From a checkpoint of a small transformer trained on Wikipedia.
Training: a variant of Muon for these matrices, 6305 steps.
Each number is 500 + 40 x the weight over the matrix's rms, rounded and kept within 0 to 999. Layers, rows and columns count from 0. Numbers have three digits each.

# q: layer 5 attention query, 320x320, rms 0.0727, rows 0-46, columns 128-191
# k: layer 5 attention key, 320x320, rms 0.0759, rows 0-45, columns 128-191
q0:417458529369491497598518549468490467501386493455494554527444609424567541538429528467502523600472454477447503625551498532548474494548546398585480526497504508561467543485533489525482486553415539
k0:537378539560489551517449511476600545588450458496509471566512524527622660446398510505417431621395559434507549499444473563545392535482536440535568470507599539534597501548473527511567529438522525
q1:490592514463489500455478630538535486539468514500431433387628502524469563564596450528466507573492517523589505509413475474311511441537522658509528509435430492447460540528484480596564537509463475
k1:445358512530456457454496544493499499582475479581512476476497510456446559500457446522390574497378507503518577524451545421449460471467462602469475443493501599539426444477448460455557554420552496
q2:486501468334491531509564510581513454553508441614457451503562509429500489477526600512528515442420531560372562447580475414461521518538486532492554528437484503517548493611539522524556519529553500
k2:492611460480492503468450533454561560529504374658561458596552521590516455509453537551486566562552532528568440489460375545498470454410477445509469474456440455476409673539521477584526383548492551
q3:440476587563495525549472470517468519464538474501578516548475453436491469501528500543501507452552525468511552432484455507411430474464444527388551420435559586469530477541534480524401457489609544
k3:525562550499422592541445466538469478482340409476536547506459600501548408656533526503474515565479477480536494439477396484492338529422498516464477522407393546512585558487490472497506468637501535
q4:520566471428477434489561515509512567495495377427514498522493460475499514514537457578438532475534523523556538492483545538468457487399520523517535494453578486558462574545506510562508557482465533
k4:472528539508414424574423524471510568422475370574529453421533409511461452486474544528461555548406345538455443516591505505500486467491537499608426547518492508578483556567477429578590440434470516
q5:570445522473621472464474392487430396429491460514497616671489606483499463496472377531446421651481475445507484464495454496502523551530477527581482471476575601480473525373531393519435524457475488
k5:542457553534439581480501566556503448437548514422526432550436498574514476464543371495502564492463481557508444587535645526577526512563473605521539462487512439445487587501509551436439502482542451
q6:511440554529426547551536474460534582538390564533504473484601543439515458431472479558499521406525508553459616481536502464470500574576616479521612484473500534444576565463488586447542471430487557
k6:388530507482494485427536483514587460621493536489603512460526557459508504602476500454495599584493592632472503415458560534531445421525473514465512484543545506501530592445478455577570405485572575
q7:507415382534526452532492452552441524487506457467522490532310510566492439518402504371540412489573515467456514405503506508482493528541420521423504496515512585523510467475524514527523405478508577
k7:511551455538540478487435543434537487500453481567611438509393575414543614499498652490614507477420533534554587534439485479530493536437336522474475497487497562511460567491578411520473432467485503
q8:496492522582473481516455517507483585472461468550435535489522604552501473495485590397435614537455532500473562497527451476486496469597395612515479531485415527493446498479551491548454454514530649
k8:556556475556471520509559495517477559528549455404467410450473495543507501429559400501497589492508588494580562483471477455485637582571528527457483565490518581535479457382428595490624528473469518
q9:546417482476503481526573413594537426495462438428494498508559473492504463579506507418464512508511457471486527395524557448482451513520529430454616473560470480500533468517565448545483528465521422
k9:498584532536504450496570482366484549494491563525452485532480623361489445529493512522426521555585580486483536463570419463539515412535475577591512478530599472418542517551515445471488543469616446
q10:501471513571519548514554509502524531517425525457435454483366559536507526472547560463393391553544461437505510412579494471490542581526493490461554410574506499507483524549439518431543504427516443
k10:508514467550567480480318602412562500474455586468484466526498534473587481509535568485437409414474589390455586481605424557513487484449493428499401463470424511509528542501380512418531547507587496
q11:420490508541425477523549487494560420554468502547473507509492464495509540510477460516500444469520454520526480419520479469524564415496460496513560534451476502506558521500529452517401513437519521
k11:502494556587552424528453511465445454510558503497598412559445493508436403546490635420460479542423543508472569514468524494504538540548464549587416421462430461475495456414431422495385525572485568
q12:529562638561443578529483404505549632460482591471428571452473550402572463480538562485508542494550442489436469423496493460487466538494341559579522508529525638558436600551426501478565475527351488
k12:521450526456492527530448480458537463347488445477446573549572493454425433426584510441593512506536593466432563461533481542415442402488497485541413451485444484588542523522516507473497479461566494
q13:389497468546405517551496429429511468554458426481556470682450435469480469547500571608441517389476519547513445503427496548402484525519550595463488568567558490385496392531580558532487546467466529
k13:404460469543508415431506361524555506522513457505499415439431545487400469493436584525506500412482431580567539486536469324491472517530550567587444435582448448424533500592522458456532566465515515
q14:525415470586444595480384527456457601441455491489534512486538501587518528516534490525513472532513434530498405528544541467502541450478494474529460497548463433643541506445412513509430516512496545
k14:485437504555475562619593402553505415605372569435486570577555589504523501477509447502456435451512556459492509418497400561479496430551422394442449465531603501495606526378437535478588532527541473
q15:499401468639458509415524538648489573458589527450415467471439665498433586432449408493503478582472502442495510524446515531459574492557394536558562470473517512569621540462515558567538570543476422
k15:460545482654516519411487531487612516572514536489455562430474499529611509585477470468427421533453638497652549444519484615504486524581489546534548358553484612531441453562501466491523562366689542
q16:562548552458554525464428452523429653461499535543578531432451478447534396421683525444533517577530494537466492478460426540446402453475519506520419409518464479515530492528476525490514450441488489
k16:477538530449544501525488459483515495504422580414516510536448457460536494618402419508441540502456375567458525490593362596557431545518515531468414516456459524460479526489382549435449440555471433
q17:469577424486564470526434487440573415494437520490501566436479451512433498465522543513504638429512494572440491464433509492475581473533438548435476499688528468537484483634440450466422542491513486
k17:499500467476507468488568469482440448463495532603559468472429454421431410476440488493397577515543500446503617488491460502476486452507438480498453618565519502491467400485495531539425503481441555
q18:398511466457450546512493527389509489392384467529573530530600388550453534499491501475472515449569444554504543602491466510500449478470509529628443431567578531519503447443447522578559566448553547
k18:485435512445476380507478403587514481506556533412556554495526558537412574473518489573578338524506529450487494613453549492497483496448442464413488400513485569532485476425424513669508512584405565
q19:471542548562503484476582541476426410579380487462378514545502489448515498500477460521460586570454465571566453512555476446549546544497490544559473446572499484344499553515449528478458611509484486
k19:462481463574458552507476545446510477443495478502445458457488480425540551555503436467518545580549589425437544426495458456557489480555569467509455533511519545434489444518540593408515435398584576
q20:388484551526527495573561390469521492608528537620499364457497445550477525509556479436544443436455511516559539589518569417509548521531484577539493470346447517411427549527647509455502510513530583
k20:391568489518516492462471487500499539502496579488505412376498367475387474437624577510405498398420499460446539483504474452450533532503516556553461467470488604476457416426528474528524488423564549
q21:524481579506424533547477550426469429482375466455617500515495509474566554463443500569499524450517472597513501626481535453518514559612559550573472514529466546409441477498525534479552564397519557
k21:474507417636513438570540464427540442488506557602572447485493466429480571428458327450521464436458573647460463467455532531556563585448440416474446502586557413479520492508393544489527419493522555
q22:542569444460557481457475458539518498453474494597403487623582365537505427581491547566548530522527525510533586539404455420609466504501546488502491517582466487441388382417498439557564446471548438
k22:419507511478427449543612433441573437433526507528525564519523457534375553541525475432569569462566514479420419466496424449528516545505543496424478477526516510488443334491504465424490488539430493
q23:472433479535529541436517488597478442474476513411420547487464427435443440401463508534576502631575471498479469502561521478570471457482431498493470428492422570528596434479571432545574456519412508
k23:565484541479457520458510522448539483452428556505502566534480490510615565581500590573497435482504569466512484496501543541569490443514485484602532418528459537565512527548520413463503522497579499
q24:614413556514542524504523395428496474471491482534360617500597590511490581473488503479587610484470518512505460502494566554497510512488419614526502468531477489414554561424438525445534436560550490
k24:493575472425516555494570586518414399587386472569482467512516552473520479561501398380577538532511613553442519445382604360487482459508396503528551515508471567443490439471504711488480433474485497
q25:499656486476599389594529540430605440535491506488524388489433446428549486468381445555545565579483491497466578613602472494529503496605540616416522421516539584482515443434521398537512524491438448
k25:486464450602523443479562549611526539479533577584553346522503342534555595456544529514462428585509535443448528518459491542525409558552567508474389536474531512475457408515542421514456484405504606
q26:534555473540475542490504510498525559531538474505439529501526553492464525493560463440578492411510530483389541540471444451452485481492503451538509577539458448501473558457512482529544587460529420
k26:524472555514558576498545488459528514531581523439566527531517470530452574434456502552560503448470516482497355476531572474564516455504433435408460432606449497422580475515561536540618543495528502
q27:555570451597468512516480448491472504517499478528428487457478540555413501483444605429385529492504458603541468492552641458462698487488502517463612495399487497426513456582584538489441466530465403
k27:513583462536536502470488568467502572571557536522419534544520519517498586455562565471553467429460592500511457428549524516443626427581565485485524553499505487504607447529452446518593618481498440
q28:531520449526544461530459471438471511576523479457402505693544551367500489531475492484534562532506440494515480455504515497412393497546580589509482515614450481473606524486409587471484509528430497
k28:597519440506525459596619531455517553470464463490430421471584453434448545538430475514487554522457556502539664410522542511511468478425559508576455504497511463590497548524447514422493512472475537
q29:565526483592570463583449533473538411423468511455458539518494494424491554468492572462506521468563420439475468506395583393558520530466521527461506592572504571397556514497537546504507456498480432
k29:572569578518537566601490496481588485515568554546488470527488482579493544509473441497534500481533536420463442508484530424496532555601550493439424518464513539427496491474495567399509509609456431
q30:431476454506540452495420555592610589468493594483541495495528518503540386499528533517462559579468558502429637480469522580405450485586492406569500506465471455407569561549457472525418519494480583
k30:474551585573517492516471500540472479494555619476567498475476455546517408619451530427356494576422538534523643436495498693526370474513546542544493607488493428548467452484470428602453534520546576
q31:437509609519433519499521550488550511534514508449457519537516549473453431497566509453461532523515482558507557452484473417472536524418458501564462497474556502590460488520539325571572549487524492
k31:382465522471464471502457428525398437535500560536499504422465486427465417536555543649447499463495430583485480504516355509501598487550538440562460515484498556553522503492408460575608623469529507
q32:409402494573456499487537503431506540474492485533414517457540396522493488454436551499437616532628471563364513421561473476438473470547460453519571474365392500486592424530449602397528540521517533
k32:489565489484478528509516430542650550490438682527468630440542392418417613340550507449392447496426595394519600508358467492461451536561521496567384521498425474528555524545469539555584520528590468
q33:629559562497529482563537528510527539557546465667460515486473525554517537475462560485457442526423566477445426464456565566452493563574455493435488502524596568438490534650461520544394519545589508
k33:426535509620459503433427593570462503472505451499512444514531564468516433454513535383512601453558524547447574552486435493380516617444602409505505479520470501472475542564415654524467433539421384
q34:557383441499440500401599488557461457497479518440476517419498497528551407502438528606489524516547535497516468450440531490505516390547439534425427540532512455452532559583571472495574454537476553
k34:519473419456464539547389443593433390546462454476422450462436469532520486461523464590487475480526456460505452516492502514523464538379537492619405518521476553522385507577589575503565452465523425
q35:399536574363585417501609507497520598403474568537482409438507379432432506555554500477470511503486673522515527489501531477483466472449511532479464454369363539559463412461484477401424509572547522
k35:464482506560543500490417504603550522420497567626547521463494441468505454533481549486473519495420323477546541510510397465467511591455537536447532518436429548472423432528471444541482530607431447
q36:557589519457541520441461525528556469521451505564428518478553438480481514474568450514538498536510587471457503517416512476446484420561541434589460432451438526488514454484415463450472613479512585
k36:472474508438582475492667562508609476469444536525409480523589499520458506537598434459542456526491499595485500470531550423612566459503599463452550432515398735519512523411472444523431441534517487
q37:519583506580419501500532460533491546466502482548523461473547529612437481535518473488525403447525544484447503545456491509533447533484551554578502476409455539587530477372506458502401388528533491
k37:544551436508579413542477483514601529583606518494488534529613555493444521533512453533539518464469443442523471530436523502459518514563565498533512359534486545520461556565534441512553483496596463
q38:479415451486524482532465510402512579445470434515572504423484446647473541534473507570552419507515539556456479478586410443478519522469536490541567495496512473483524505520431507501498565398512431
k38:474598529469581465534440372504478471481492565480626425557581519402550488374537453496482564511466474518557464472487559499425540521430567510413464426501493472505542616469477461484636493472490435
q39:494489478554493487460456514448455458610506475460536450378495435518520598462481460540520617493495426556372566434463524556483440396533530529511489503430480605612510535476474498464488511418526565
k39:494505523506540406472500431575432460494477465548504450452559423493525493485438504545496491549512449524498485535505599528517496444527466569465371480447502561561476590493443470580519501474454625
q40:449536410499489533496526503471484458470484438448437465519425458476483553547452554540510464499472515443550525502533558518428448438523562567425493512524461492469595542447455579455463511572528508
k40:444454516417501531475573527430529489530458500567459521555452519456423421403464472606464479475520502485546505528490490451471524482435498481468535602477415553469491495539446540445564475560543480
q41:556550470567482482445488530549510422516511522513492549562417435486539502464507506521492513511501444641457573608415528580541493513519517379440480544623471579473511533588414588377485569434489546
k41:529445488463539448522531456417544411553584437566551439507489558564403523634444544470652466560548599482477545439506531591573486484515590484443477547535511438483559529499428530515613481528456562
q42:566511481544440569479501455481441458531456481467563597469427459361569664466536391419447498469506458517388523395383492437497622406536489460390499614488573510419534497548581522624492512442525537
k42:539485501546550548530426502378513495531528460452557392446403560504557410513480504466426611567519435442486475503445561523525668429551437457545424537507504648380530658503439555543500401473593549
q43:515457509388611486593484397455527569545622456471537551486555435540448475501469490578563559490524455452546516476476492417521504491498469396517550486527390505605481565499548489441451452520402548
k43:576469536441526509466545429579475537442479466528515484508461573572425560515504537509536711449449544413437416495545445417541484454446421477582498550538480436579504471437525458456537606455389483
q44:483519401462598433476518506619480517505470420515541449444467624549446511527523490475450501536493470560528621499496546563475469462492554481543536525466412468491430443467439645457384506423561556
k44:509602426407598553473579421461510578633540528495479476515524514504585509592452526543477463533518582644604524471598397578529497389372566527487474436428385544466505538493516566426495524582498577
q45:597476494552397467459423552464546473553525461479509402277399396468527468515457465473532481534577533613434472468457465429469535505398565518462482522477583475474616434528541512536426401485585400
k45:520474487543454428459462486427459427598522458595563408496446514433513447465477560440466530578532416580536634486456449538504473444621630532408443594493540537503381436554524542484538504535488457
q46:459480451487512426446500558467437509492544466463452423454404589545547500510447567570517474513527484495427503489466500466514497582557479500552491547455587449635424514474544581420594518462432486